Weights of a small GPT-style language model, trained from scratch on English Wikipedia.
Size: 8 layers, 4 heads of 64 (1 for keys and values), MLP 512 SwiGLU.
Architecture: RMSNorm before each block, rotary positions, no biases in attention or MLP, untied embeddings.
Each number is 128 + 24 x the weight over its row's rms, rounded and kept within 0 to 255. Layers, rows and columns count from 0. Numbers have three digits each. The size before them is the row's rms in percent of the matrix's.

# up: layer 3 MLP up, 512x224, rms 0.0988, rows 311-331, columns 0-223
# down: layer 3 MLP down (transposed), 512x224, rms 0.0933, rows 311-331, columns 0-223
# gate: layer 3 MLP gate, 512x224, rms 0.103, rows 312-331, columns 0-223
up311 100:110123115095155126102122169062109124116156119107152097112138166094140160120142103135088115088102124066137129123111141105135107082154111104129118134140123133190116136105153148144058163142165092161103122132096107178125091115111125155122079164142138133110153121124140137153124112179131103130140153147132122151130129170093131156134085073102135115149153115145118104158133160105095135157175163108118152099160124150117154138112133108143101133116151146121159114125133149125100161109107154147138184164099134134128134170162098106104104142105170102108156152094144186120138144131101115156102109113123109128138137137141107146136121109137129124117160139122103144125135117123116127133071
down311 099:130139164153146148123134140098143109160124131078133090129125128070086164152121108113103125118152123128164120110117109151120112144105112134122086117104088101149120127083109143113129149131114108163111108172140130127095124134143098126159145171099136138102129100159117146126135136152101121129132142140090114163091150129080094125106164133124123075178113048159158149178120114144102128138145132110135088113119149125159095145081078146102129137134125109102137110046112133159133141098115141094144131137069169090092123141136113161132105096069129099083141123144106135120137153140080136092143128117138127145095147116141127127126121100124132126112146095121097133132162120131107129137129
gate312 105:173136140101116120117136100125117177114091110146101125184129084145129181082100139140116163151153177143137127115148126110111096090140131156165127188118110117122114165145087114111107151112102140145145116135129085115150137131107125135141117134145103106100151137117118140093115117169100138106116163126126154146088166150156173118121094119126146152142139135159141120110157087114075107102108145132129111093102189174113135078118105164150120090152145188179163119110123110126125126119108106136114167083101159132146137125148153121114118150150117119150137141140114130153136114102146140119105130116102127105102113152104115161137089154132113130105130100094136136128141157102140103191162
up312 097:065107133173136146148130120100098117131141088156166155089206167139117113169100124146114122133117063134152130135127157132126092167171151137123138117135115100170106120126118108150128093120156125104120135143139119159133123141121155134085131119145136163140082179158153097099143146111155119137087096090158131133141108121101133101119135151157137156141156139155124153118104112182174080124107120121140130141135129123154141124157163109127153155133119113104143135082130100153153121152145131083137090131170111130164149135112132166113133103093106122116103126107108112139151104141080142129101157142176085126154146126102105116081125118128144155125153127132093126104081099151136154118136
down312 097:137181106163125096151126106112129146136097147144107115146151149086099176100137140149109104116164153134127129137123140134096190146136187141148152141107133125079179104148118122133144114124086110108114095086140131111139158146110121121088136095115156106124135119113121095127111120114138102138129141095156123164160149179147140068127146119099076137132145155118140146127155088121162102149152114142114158090135153135137127076094097125145156129140114098181115137097124112140160135176149149125131080144123095100141128139128168156135116117153127107110125103113095091139143138167129128163098144138118110142128141185119095156109125134108152072146156128165108126158103141108113095161117
gate313 108:136148135129140150166079122116107068094090105131117146076137147118123131111098164131104157177165136167113102137127146141137178128115180155143121103109120130161158154133090144144129127128145106134133134151133133108162094087099122071146148123142084148148134137124138159133127125129144116096107111089144129170115134113149155099106129089132123144131097168124114129139086157135092067166113125129142156161146129126098123110156155118106153109116114120155155140107163141173162137147157122102149094120122108141136142152137114118149071089105101081138139140134129139128145089101111166161106130082107104177135112134084108140093123179129142112118145128160151125125127119171108161130141
up313 102:115175121113111129165105108123130077141115149131095123078058148130114144139138124121121163113153106172148121128151132127099153127125165164095100110121123102126184121090143142127144147144120110128135115128108175100112129109101105110135122136191098134137146139183118143123121074150164116120108170143130106165153098093169170139074140092077125171140124115108112099125105144093107101138128127159096174144123159098126110125133131163082121117109133136100144110126114121115138117125133144148137134151166093172131157121138133124111095120093149164142119108115125086120091136136148140155115147081125144125120147131122128110117073105114150107126131200153097134117157105149106120135117
down313 098:121097146106139138126139107149067127113124173147081109085107104165122130113109140131177087125167100094131138093122145102172126091148117100115125138101162139153168144110146124116128154117112139167134108087106127136105163139160142195112096111158160072099131139078148130123123157133128103137111123182102143118120151112109119129086124162130144119124140085102115108127125155164154125134141115130125132107147108111153125181117092136138108162131175132132134125152112116100132106138151127131157058159116158151146095098148131124115130140136195163130103148106149071133144115128150147114148162149148104114123143073156122138159120118158133153120121142118123104164164135124152106117110
gate314 099:087121133175145174131093068119129113146090132110093135154149131108113148117113109135164162158111147120156141156134140147126100156115127104114139098117120107116176117114100150159143135131106107132103116114158142098165098080098180101115125155141115124139076123117153149157163130086112100114105094092071089126124125134132115127137137165166122086152124133125137115144156119112127133200139176129130110128128132128149119111090153122125147091124110157186151149109127162127135168127140094120165111099115146089104118154140115107182138138140102103132137137177140108178151102103133165154115106092117098140164093137128122118123153129118126149140115175126142115143114109135133166138087
up314 098:182128118111129104104166140149150132144142098139153136092131166137127172132105138146107162134165116171118138090117131118184123153107139141190119154151132152153093130120138127116152150083129122117173095090130112140095114179133137118138122111116105140154125107126112131134095178137152119097141129135176146123117132119138115114139096139136144123147128149158151185167129156126122079113114127099141153144087133163104154115118121165121108108096120115128119076108181162114134112119118169122117123140118097152128109106157119141142094102132100147087115126169139099149128152100145065157116158100104178109130091139133104115123120129104148164119092182109130133096175169137118142160132
down314 098:162147096154165122115113125105145108143140092152125096123133175126098107120104131134115146142161145135154145126141139120148074128142144131140114120129122143087074139099115172112145090112122115156158121102123125101160128122171178141131139140114149094157114136085146192163111177121155111074116148156165115110079134146127169148175094154169110105159115134121127095155144119103135156144137143110143122185115137114131130099152153138155104104154117112145142113115113135147125186145143128159159175106111142115116122105117120127146147146130100140155159081151148143102150143100156138122117128136088118132140108221123132136159146113120103138104103155147107121109096150157164132128133
gate315 103:091135135093123156141175161107172099130131186108119089113116161088106163099124127091111113122136147085155142161165147156121137139143134141128109092161097152076121108114122133122120134088096107144131127123126104126154130129116116112114153130130121148140137082113130138130109138109109146089093106115105069124137139150088139130182149138105134111124154154138109143130092080131138091115136129145115124144135134090159077146141119121097152115147149111131160105078141100102160136093141170090120109153118121127125186096129121162162107106121124154088079100145138117120163166107136145161083119123165136098118119140107159120106098135143160146117162142175094170122135121115155144143161
up315 109:125111092153155070130089112153107112093131097169105173162139096139127108143137122161129144126147125159086154116103094127099139107113138125144114161087117101159122123117140092148116129151176155108132125151152143135134145169142144111154073142137093130129118154129128112143122156139134132156188128144150161119130116129153110146075129111122106136119067113151124103143154141136100138147139112132146144105094134149114169121123111150156101140116097122123113143197090139136122120176129092139151160146109104148129115173156106097086119114083134102132146129136108147148104070164131125084204135105138123139133117092127101118111131145114138113135086130085141085140136115130126171096129
down315 099:120127131121129140123177146127099130140128054116132096112127151119124143142111130114126098136139150089213095130130159141161125115138134127129138131155111142088119122120140172120143142100103106130102122099121100155106123135119124134133142141124121129129133063111119122114147124121114133100088093105133083130136135140095129124145124140125131116136153135130125122123090114135115111109140108136108151155143148130124103067124126131120137131124164126105152119090160124124111120094104136115110096118141110132114165119102117141154113140131113135110091123127127144120140159137133133162067118143164128148127129255143167137126124106127147113131170122134118166146143155107134145136107
gate316 100:111117165153142174158125125165116088137111100117100138132141094112138118127143163141103140135154146128151165160115110080155140165142164164159131133121132113117112118115085139172128070133138058130109146135118106147125081138108141158139132123132157143109117127111144112119156149146093129058122141140151122153141142149116112150129094089146128118134120145149119142144124103181153136145110151093087160174113121134077170098125163115124117099152170129104126145153148122132183121126127130128126121092084110125137102130147112129158121083143138094114121114100097134118132131078157151109128118160129155103190157128130105100141167161102103166123142075109109140097092147141108114105125
up316 100:141201151115158112068139156115111151162103126100154140120101145103125139116093071139171125142117074133150143131116168139126156108150119116136123140115125140096160144137123155125103150104134163124134127123152092105112138108123087133089122115098130173174132122147149187146123142112140133149081140130093143119116128110168119128093134130123130128130173134146129120142064113134118108120103113158168137100159162144142120109143102126151160171130088101175119138082110102176124103155166126130122141147123143140146131099146109136163107118163070141162096098103129131127145131146080095151147150121121106107115140161083141166096132107130123120101109128123092119108150106140127178131104
down316 101:103143131120162116152101136125102093121140136090153130125174158144111166129152107144144150122122106145130120121134145137142166133164126095160136113120148149118146140170121159137109058106114123154147157112121098108142097138112119172106111131148119127132109099164161096176130144127155144137113117169113122112123132090151133128134094101189126130105128131116152117161123120171100115118144124134089160129132163131149140051127084125124126124134112111136111074083122109157134162129158136151117116101137099157131149183157115106154104148130123156074117133140136106103168143112108096142125117137113114163117177199067089129117155097107132165108109105118104105131133109097102103151130
gate317 098:122121151150160158114132161145122122118143123103151183120157122109081180095090100161120165173109154092126158102156120153109094139100121120124110151111086127112128161133122148146112113152142134096112116132130092103154121115111147097157130149169160127094097134096131143090108144103100127118129103093102134156087170121102132204127166116111104106145103148124142180156118127116102153122160104124104101148133161125092130119121139132157097133155098074113135107115147112169093110197112131137162109123107106128141098121087133145144137099157082114120120146126101130135142131117177155142148096180136149130144114146157168134126124130136110100120099131142114124086106135122118146090143
up317 102:165144148140168190109114127090134107093154107143120160114113135131132114123129126128176141143129132110159092130137131082130101103159124121111156107099125143163147096104148129116083122113134146118082113107110119118138162135173172112145169152146148122098207108140180134107101102126140101158118105129091108142134144137049094119104104128151123137141163136117146145152110130099091130094140121143123140112078113147134122124123082131126118135130112114132126178117140109137163175156126157119155079135109090115138102133130084115142163136140129106117188149118129151140124102114111103152139124101134151122120116123108137128127123112101152052088125152175090114153116149146104129118127
down317 101:136136152130130123135040138133128111114130062114111138158167139125126156158125129158125147136103094097110148126151144147072112127151149119130105141117160135140152162106142112134069111135133153149124146198128138095152120136097140138121167143145087157119126130159149130122100134082105167146167149088137130134077124134109148119157073126121087138147121122170128160113136104127118159115158149179142158132148131165127150113127161078109131127141118128099096150094158133136125156099145144137136126106152108121144124176171156146141112112129144126138120138158137098119123168140148131124122148137142162165098139081164089093116158112150118151137128128124117104093108138089115189146103
gate318 094:121133090161125152144184093136162152181131130128153163158102139174125092151106104133142106098095091140124103133124136139117133104141124119136087144134136100114147147168120176082134138113086126105178127123155107135142129109130144124136150092152122114107190130109111130115125162168145166097110112173084135111122118151125114189146104114160135114140127156105140142126170101191075117132112146154196144145129121141132112131144111091108121100141104125126105086108134129124119133101162135137149149129076147116130104114122105163147105109133125136136105136147142108105131154095147155141121169097173145152145130160097154096105139096119154144109164125140152125131118094130125178156104
up318 094:184111095108117142126140116131131142138133108179115126161107149160090097113112104118132157090142105095177167135135149119115168136165117150128163143135123165147107122113144109128102128115126138152137119143074114119099123139132137127148107098158138143140120135147155159136144145113133152101122140134154140149105166172162084119188111127149164129161115148131131110173153127125115099156121123152183117114114071191108137114143082123156066136120141161130125112106151147122115163127165131094091115126110100107190135126116120088119099160125130119181114117135097079117121160134094116136161128115106112124110140143112105096139113103132150132090105118158099109152130163158089108160148
down318 097:101116105136137142170115157105145103125141084153134105141127163097118078112107117107133086145126175111097129127103155118145151146114111141123138138126142109112114150137138143129152123143121099162154130134130112115141164078128150141145129151115149110151185127132141163140145162106137123158171113157127126123116142168146137141119118088178125095133148130084123120148086174137137155121129113093163123115099152095146103097097130149115099132122088128117137152129116117103156205122166105141148146106094127116152117145159128158148112093122135143161137150128143130143148139094137115140156116120138119128118154061093134079093135120069165156116099141197109153114147161146158171185128
gate319 103:153123103134106104150158147125104101134125087150121143131121157121097122136155149177145116115193108145109142150121167113123116128153161135148146105129097127104128123137119113147143136097150151129117125122129133087125107125109139091147146146159128081100146148094181140095114131143144145126127072121142132166119176093098140111085118117145133109132167071135116158135099158135124119134151164107131105106143160163116138124110122067143196140122094142152164135115136136154154118121149126126163125049110118136153152155130137116118085148145164106127170133110129119130182121120091113151130160121118144183124132140136121168151139142095142144157115155140152140168154125130154057098116
up319 095:091111114081134077112136119125139125126105142178130143125177112097092128147146128137146135094195082104165093119118099121095074139144143146131126103122113101136132117127153109126164141151119127137121145134115174103131104163115170157124143123117148114110105135132161130100126104129125145178128118137090102117139124181121123090133134111109097130147117124164142073146127161136146139121099174139119168089093125123123168165090102112152130175065114167123142152132146155084120155120130092114105151124112104103167146126094136142126117134124113101124117145121155104135115112158174074127172133114139155141183111101175109126155124103096088113138113112130147126124144098113144135124098
down319 098:111152095117128123114116094159087121128081129126108073120118135134101112146136094154149106103094096141108115101142119150143120115104125150133108116117109132134086079115153115098155138131125126114126116143148169147151091175126103149136131168139118164122156119117109138152149076135125137141106144151164099148167078134114120120136167173153094136071100142103103112140094098111105138133130085115114148138107111123132112101127119142136146098096156153107157146155107146102132143131118115155096109193077107097150174128139117115117156099097125155123085154111161147144135185110154115114134134121118143079108166088175114124089104100147104109144077140098099136138136164138102112121138
gate320 095:135128136135092123132154128100070113144117107110153134140133147138121159119079123158117154160128141151157142114113103152125139154135111186123142098135142129130122090116137086139135134104170154112129122102107111078133104113111112095153144173107110132137133132130089119138161141137133130138148129148117121130095091128150094139100110142114124108116129140178128148114092089082159126130069107058125126106127120103106128161139175110092160149191097118153159097116169128160155143140138080139155123104102143127153151144146163127139107102118121083124128115154106123110104134133110105192099109131099084133096112146106096119127132125078126112126109117083099194095117098137126158144119
up320 099:154112119124112129120095115126108142114138126113092124130126084088146132147172140139113104139149139170139162112121114117078115143099137116096137161146149160142100132150140149186092080136092168143141141148136112154108118156126054129144111104125162127115135136127126167131106093099129117142166132132139167131185124169126126114177135120070117163091099128134139134157128125162118101150131105146122120145131137115159117087127129123178090116104110165152140139108069123123155133145138108137130151147149107141167129152130135122150141090127169105142098148092161151158158107154143159094162114115124159135165147115132125151122179109142129108157152107151142076145145144160115086153174
down320 098:130122107104186114121079132113118112101124184130092113095095111172143155116109129127153140131124127147094116126086137111161133142112171159130142109146085104150139126127112111147137085169103098128093159136131092105129101125114143147107095146168127164159114125127129111127133129144165101113157141101161135118085110123136152144123071092120128148135106137093157103124109109135133096125149102114097136125124149156113127036136138197121120136144150098144142132081130120142140108139135143142109102101159136086163146128118144143122130115119138131168140129132135106133113136136143134145127087133092091154133104233132104126114147110135132096129090159124127093157104139132143152093112
gate321 094:125119161139132175086149112146087117142126146135148149116114142132117158160112137144157158151187163111133117137108079115154178122121183133091118139134132117109133149155101122160126098096067121110114129130100082126138136128121119147165142132142139085162142128109148103131132179082134157138147153088109095178113141120099134101147126092159159089117133102113094116138163113117123131159102145151088119175164094171119144104084124098163160153112132149134103082117112132144141090104108112135155104145149167120110086102120164127112144116137161100148143138100156084114127134137135154145110151110145127107131143164126103119105090138131149144134192125132144113122138123099096145137147
up321 097:130104124145143108142150121180133130120118133136127124176118118096156115145116118125154114093121119147149143151125157141130128117177120121206117120177131100131120129131122143097134125169164147138125102116134143144129180083089118130130079129133130104163131129155128127128130120142087110091108129150131153086116093083068110151167156150128097125158181143172112138107147168111138118082150146160175138153126142116160113126148151134139125116156119130136133144147146119156142143096106141155091113111181087133170150129163109136090106172134050127108123116174093149144148097101124137149126129131125133135146145148127109136104112153155102114126116130114113157101100123093165136188126
down321 098:124127154131122160148127128132104138115155103094172145164126156097135132166152111137137120122145166142103105121135105115114148152142143110137126152201155118127164140124144120108136134146122156104089087142137164130134118081114112139143158107115137128083098169106095109125130149130117162125118122094129116122094148071085107103150121101115109078127124108169158152092158138086130073140101147167138144140152121106123113111119160103159168146116100118122119149051135120117138116123130121115141132109161112124136124123087146073122160097098187101123134129092141102125143117101125172133092149112150109117126155189122073092119123119141135125160160141132133126144112130096083088140120
gate322 100:142141125102153128127159140097115133134104115101118113121147144185113118161100128182131069161109131164131135129120094081109132129121106136158138139167108143099134122149130129107141115101138123168153114084164113122161146135168139136182130108180127156116085132120101107135120115145128124170111145095104123148139159099094121161107136093144156136153125130139127142139154144137086141092129175123101107110091142124154134138136122078151143177125127109165127110161146163150145134059151142108091124158148105121193099148113056180129096164133139105145118146085103126108126193115107146120122102113138150147120095153128109147127140125142128108106130160110139138130118138090122126129135
up322 103:170085141136141134102127126093114162120111149113083111129129095106120122140115100122100064136133124134123113122111112141122103138081142146119141134187162099115101131103131180101133129113151112142133125124122123110161171162152119161131096126146137178124126100156106111164121085145127131141114145156128095107133162170124157140097146151123149142136119107194106118132140132159147130082138137106146153114091119086136134168144123143129088099151126144140110092157151114186155134105146146120132154150140102168119126105132122152086088154134163066129135155153110166165099148160151157118148121071164149112159117116145095158118125106134114124138153126148160171166132111131150133166127
down322 103:163102169133089118147155152148130115099095226154145151135110136093111113117122133099115113138149136085139108126096118112107099147140149146084117080153176148137118112099113134120142139137170118136105120117122105110113107124154127106130143132130157157123164088153095126120145140118079165119138103149142131070172134155100091114080111166115115104122132124143113124127144131136123091122138126113100179120114134157172113181131134132147168062168124147110150117172125141119111142133129116130125129140174123152121162123119107127105146076105087119098148107150115142108135131136107159126162104101124139122128132094120139104090104116110131124107129101134151204142116131114158089117143
gate323 097:139194147109176123130148120129122105136166099135134101090147116127121170088117111109128150149133130133088148101162117176136116164101194123115143136117103091140116113102134156112120140140140147126136068123108096122138111121166156130094140165145107133162151137121143133122148142129130095145104134118138073152112135147117132090134166130112160117142119154172148082171089173175111117120119146127087139129130138161151129100153175120141126156135146095143097137132141115097137140127125160129181122112138111149130153144116104167089134069119105138159146074125160132094156114139101171124091098098149118109137117100139108116154096139117106085132163120161090140132130144119129116153095
up323 098:094119129075135128135134091110116109126150174178111122061138120135132113097104136136141091149101149102107133190156109132162140129166134129124109091127113094142111126126120132168108107121119147103132088147130138118148115130149154149131148119125100104168114087124102132125127101136136089205090130141096127096063136057130119103111117134106174095131142150127159133131106146140130146140086146146112158123136159103125146144108140084132099179119097149164134119133133105107151160102179119105132178132128127158098132117109107147127151115116105161118144137134103148145084130111133138087115142102148125173143114127195151127134129139146114151144103129109140113114150113178149133148102
down323 097:111133173114124119105073095121122104115165096152140172103126103166132131144132128116157117092135124116131123129185111157112147142135109111142144135113109141112122138128078142122114115074139132136103091132158150132123140131129122133162168101128154108146106083144143146176130087141178081144099135115113114139089126133136155132122139130107146129128100158138096114168129159139137117139123165191144116110117140099124158098134112106185126164080112125090095130163109114129112162118172093136162141102077129141110156160129124140150157117100154137138134158123148106173109132139132135151114166124130126136143146129129163084113138087091086162144127141129154063115158093103114165110092
gate324 089:142099127146105197143119128106117080153117110140147156135102107127130133203156135111162150130119105120121087157124136086074110142129148107138118139159110122188122126149146157121115115128120125093125142104171073124116160093131186126137161128147163139103118118111122141126127146160116107097149135137125128119108154149070089134132122108161173092164139062113146148127117129122114115144138174165114159127123091128101127119116113123081130138110106139122066178123113115109152104072110141120128104160154142120107126134111161129113180119120093143139157129110150146132109131138138133153141135161112177129101106133087136109176118124120086134093108127119129147112101143102099131135138
up324 093:156140141138125098154150151176133176160124139139108140099164112099145092128152141107081134101136106102152149110098119107111104096128115084119144099112152107091123143119125124139106140115121156135168130131118186195140122147133162120159145139138096085164162144131152120106094116109150128147086112099136119118148120157143165130105146087073135141100138126149102094113159163115169142118094102069149139121202125124118134111130142150174139144124108117077138102127139182124145098098111176136101125143115128091131133157142133132157119139155122173152111110109134112111133114145158137107112129122131138110098104125113149138138128138134081141133105163134152139152090136140091154119191
down324 091:127143145094135122123147125142145110116098108086083140105101130113153123116125082121141125110143166088126151116137127111130091132153089138126161150139143132130126153132133167142135113155099063116131107120122130149131128176147146125127119138126099129144132076096147087109133134161109120105100113080112105109110100156139166106095138141099130124117127121166108088128130143123149128140090119130159161145172144107104131063110101162153151100145119115159136133221144181146104132130112131133110111122115105148116159106168148160152111155088098087133134098098157123118097144115084140122150114137094144124164159117097106116128177143110107115128107156083185122110131159163136121134098
gate325 096:171140166132108122136091159140094120117155095121104137162093112081144126115131137094149143147118128098137156114129148084147141133117119120117115120125099142122103117104111140119147127120171113131101087119109177104115138113127086123112142115147118131105095146120092147137124092126134111090126179134164097098103124170148101120111117096135155144116101132122107123157185130135072165125155104101110187093115132161141111124140088120113115173094112115121141196086134132142082121110136183141132157129139105138145140135122164128089131107154129150110181142124122137149125112122146099056131116126129146102136118159151146143168116082122132105094142097134114154148135123117126076095177
up325 095:131147147157148124102114168132111112162075115170136148126103132133102116109114146111119116139149142154139107151118130122142117161129132132116154130128125133127157094160119138150144140115134191121122118126109145147123142126140142147128146132140136146132170166140117110153131123152133133150188135113124108149134158101103111113101122097148115164156129158142127143130113130139145159112126145153121098129149076111108181121092097133121135078120135180114142126133142131090170185144172136096096081134095164083105114121099091138111121119085174103145144074155150080072109155162119142154138164155116140110110118109116140093120165169128150083155120145090111084090121068118087129133128
down325 093:121137108103111133136144140133112132137127059141106154130150155132081182143113177120105146111169107134111090133125183119153133120161112145150147111129121109113135152118136139140130131130151102151115134155118149132127112092124126134144102111156136135115139093133162136116161132115103133147110167159142112108158133174120106097149123112110158148148118136115120148090117133111139111146175140158139160116148130099130139139167131159136189127114137147142146151110143162110128143079132129174140136117097134132163164145110100108072106110105145141136112133142093178142127140103126087151125141167168090096162153204124115097136136127125114141114151093053092088102147154071098125103097
gate326 100:189123136122192106120133159133141098155150120160139183122165109088127140092128117158145171145113123167112183077117118142146136119174133148132158118183119145095105104127111140153150103128128142147172148092139173139139106145053176112101109114123112139145121143102153138142145132126139108171137096131119125123114159122128161142130153138113146114127137120100140159113119097088094106119128112113167095124109147105130127110112114120114143131158120114133129090158124137115151189144165121131130117105129127157136076127169152128108125105103133104139123127122065113128161102130138081164155138156122171173125134147158125136096118135111133156113144162133154168104124145133115140152176
up326 104:153149113109129093111135165141129103165116070179117146113167151111118141134090136150123162059101120128137139110092102147125097103124117154097067118161136139138130149146113120091127124150153117130168111168112145115109127127093121134154115140108133120122147146133087121134110125152113089141121123115167115154113158144120154151131164116063137103136161114111129114099114085111130148067143108127173136122148090111127152127147100107134093138140118159110110112136147134103139149082154177144120131143158144180129091091168125141121096116120154142152101155141103095135165120131125134118148135158098187172163160139142119108142142119120121152131173099146154139131116157097129138157181
down326 100:090109189133130179126070111130100134108111161099131106173084146111140109144139094151153111129112140083113103144135126108133129097126150106136103099122154133124105129144118117124132169144159127167096152134121121144123115139119116139110118117117156136135128128156115107120145110129121142125144125135098164103163094156111091161100134116139123130089108127150114111117145147137148107172108140116117081121115120120163133189093153099118143114116097090132137133116121128134126124113094103113150127125140163102142166165092085115141148127146111129109109179128108131151096128135116138124104151139153085087104121002143136108127101122124124135125151125052113110129120117093142132134067
gate327 095:140140133165158163124112130124117107156087112122146151119117123128128083134104136127100122186115103109157183148130120102147162147133090102103110119135115107087188146131149155163139113112098138131166161098155084082153106143110112152111125141135156124113170157115137097110141135072129116141161120152105131106135151101152134095156111163149125137118101149164146100149104132147107120121113093084126106087118130187118168139156137110150128131139122089135129133121130106124135173120113112094128141152116119128161139097152072142142141126159116092144097137101167127113143070169138199146135100142096158119119153137108110126136160155118113142149097135143129108141118146092077112096128
up327 100:119083146147104142119099114111095101089137144154135071172098104137138137139123132128161115139111097130111128119125082124149170131143131105136107094155114094117143138102157113110149155169142110119127147110210111108125138115133131146146116107133178147137133141145137085168156121149113119144124105134112140101154122151180112155187147112124142159110098166146125086108141144128144138090135141087141133069115094078118088121111149121108117135124130108103108122148114151121120120120083072146151132116141125191159117117142124147135104134108108104143099163072114107140122129146163183127111116121103146094096135124134125111079159090118101141136111093107129104118091086142132111138137
down327 100:128096143110134093135142110140166115137105108142172137122166123118134128111115162141119129110163084124143130125094114152131104113126135173140152133094135105108113121153099099136171131133167103100106121120132122163102152090094140115118136143158123114118153113130103148168130138164132114150090155096169131158121144133101090137120118150117111082170142121098142109105158088149140152160075127163091110143162129114128073138124095142107095092111119157114101160169132124083101116132150106140122114155133136150135127143152158100071153167125133125156116118170105133086099118085094132092130117115151143111119113082095142086122131124137103128169127128103179174078099130148173122158128
gate328 101:104162109130152125146153128180138115184088106123127156056106129138127114086130122111147136180179151129136138128160179134104162116176120133098101104118111126124153094122147122123123143112168159083125151067114166128139104163126138158115107140131172126146093101125145108144107135148088116135158155140104110152125143128111162101056130161146108134111155151131133130164095110132112158158140113145120158145106109111120123106131141109152116108140121115142151158113103078127096107136130152108164137159174127122126106142113118117107140155156126121123116113126134130130153110140104135136119149163128111142103127147115095155156120151157173152098151125129103127103057134192085119135117
up328 104:083111147132112109143126115138115100122125112125101138125101117112139122109136163128121081107129148166111080194123116139113134083109117134105149135161151100102141140154124136141145132124140112081150125114138147144157100118164119082127068104112117138123150096104140097104135102130151139096135123138078087138134146170127159134083084131131127096107135131112135147102167160161129103110141118115087147160120164142168173124113139127123211185107107122120110133152164139129094099136148142105118118113130158161116127112143124160145116137161122126147174101089173155095133093149112146131085116150131137121149130109150120126166185142112119161110130156109122109137117130180119088118086
down328 105:158087115133135151152114150062134089137135128112119121146111141140138114152151108148131151152065120142111134149105120131131155135107171134158169128123131143134173141143135146090137150168129134107143141160125130110142139140114157127125143141123118143082168159169136125111150116103151121132099146128147101110090133121097135151168157111165104147112173114095136126098114131147174121118130124102117113122098149130129122152116118162141143139138128111179104155116129132126132160088156112168109107133114130141141168139159106136143133141155090098166116131065112156136141084177172168108198076096105106129123137088078112119115171139073088132102091127134148103114135099096142137120122
gate329 099:178079152136122085125097067130169095131114128184134118103165107083128127108104135145128153120155114144116100093150076084118142086153130096198105111124129121136157129140121129101109114143108170142139101140130129135149143143110121165093151124132101116163137120150165141166137162120179133143123136149118171114097140145145083103093104174152146140114107124145168165171134119093132108126146121130127123123114125116124119104125165177139142137147149129083155125163090132131127146135121095147144146167122126149152133170138154127146128139144150108116138097140105071118098138103139106147129131119142179105133106131148128147094111102088108176128110148111149132139090102108112088108121
up329 096:172127126120180139138133161119164120091147152119139160149098139138161178091094129145126136151155108120096164126155151131163188140153128128110139119106129127128163165140168137134122108087104119113166102097122122144141136170149099156156109138116110126124121128155139110130107131162101133114146148113118148100131142113156096105118084156125137132105151132136162138143129126141117094146110125148135106100107104105137143143188192143147097056147108124143114113142163101093138100145169140131174064113093109146097160136075149142126152096115138135090123092096157123104134127142112119087122112116155092126149145127102091142132147114105121110170126149137121121093136140158086094117100
down329 095:111121107110161132093119093125129156098160158138132104127073118115125151156120135102116105146146093079113176099102115167103138099120123172120119136145132102095132118123098148085104089100133136133114128159140120101105163078132124087151128137125184156124112149120120127157137113099135165135133171132115112108114139111122148119178146094169134130159117155135141134110136192108148105126154125120122116148101121110136114132162104124132117176115095111104163131161136143081133120140140122170147168132112118144130104130133164127047124176147094131136103129118121176114142107118116125140126107111139129159118087077130160095147138125121087125151172148142132155096191153093132141103108
gate330 102:124149134137147146115133117135153136116060088117138168112147132174108118091129142131151138144163196157126096151148142113146160116165153085136104114074088153148099135145050164130150145111127129131118088122176182126136159097147119123105162076127150109147092162114109114128137148137134101156173126091121093141103109127115145122121110156161114132147151148121140105114123108106156108166085121151108090177138106146132116112140110084112138127132124110147143127110174124157168113149155143117133120173128131129145091128105124097087129113109109137102143170119088134123146099155139131110099149135153150138112110156138153118100102123081165121160143131157132135144148144118141161141114
up330 103:105128098136142120101139095154150158124096120128117076082074091149126139187111142145140113125151140151143088189117149172115111077151174106146127118115151102070144111180106153121141113143156146169135116152147123140157126139121157116116117114123079130164068083144115117131145157110104081076168108131181110149095101125124139152113084123155144149102150116144134112147107150119107129144139143119115093121099152104161117119110138104092148120188092078129135101128162128098123134138147115122120153154138127119137149121134099127143143154112115118150091159137099075114112109142130124155129120128129136093120145151148119104096152166111141130125149098118160151103109139134135105120125
down330 101:147109120124088122126135148161111154108095149099136129161124113096119139156128168108081117139106124151164119165123107156094142148102151081165113148137156150126177101126104176129143125150123144105126159121135162119130147128143123145158129162117087079107128152151108143153135144110078143139126135103086100135123134083149126134124130149129135174133147111167167145121114125154088110101154098103100072156114125145141133161129150144145112097135123074152115133122116120127148163117137133128147094146110127145108154139087143122169143169132175101152114080168128131121189155142110117130156116100121165131166105114115133110086146105118102137139167125149114119117074171193117145114127
gate331 097:149137134142152173128162147165101141088117147117119121120144140187090094137113089136131144119156171146126142123162141103151151157116162099119130164143120123138106143120147117073110150134126157095089132119118118118107157072138126127093115142106104138099137123032121117126166156104138116096127146099119094135118146120194099116095138120168145132156150176129135155137119163122091160108116132109103146156130139143163114126093137133120142089145149123123115113112145129152118155160107095111142122180172129145126113124152116117140118112137117120137138128124100137125158162143119171129142127115121122118107138146159106153100134167125100106096166104092130157071057127130122156138081
up331 103:131099128124150161138171089133169132145069154131146129162109134123110155121135097089171084190141137117131092108169126136109157110121122120152108155158140123173163149133139133122145137144141172135108137154092173149109160132155148157130112179127093112110145147099134134126118174104136123137093133087096155136080163119140095153119112137140131139135124168147105137163153125105117147121111133147144129097136138142104175096093115117086144150094141127138092106122147129128150131142159138088096135153147081071131115161138108146094127167136123112141138096128084102146151138160111118116106136102168117143099075158106102128157112102137140118112138142068136152118096114142148127103113
down331 098:149136144118088160122178124119135174136105167150159179143095116156154145144149133124168144157129140115149160061152167126151143112105087137129133195112149132108134132135143095123133156119125170108112136121111109131102190120115171129085156169147113107091160136090135101139093122102122119138122143090138115131134127165140130115101098137099118145120134123135093097135156143173122121121121128093119112111163148115152143117119128130123138119120141116129123099153105137076131090123078124133115157158107124109142106116100096145135121103128102129112116083138139129101154120098112083136110139070135111125119104033125103106131098151100137140146140102146099186104102099149137139133119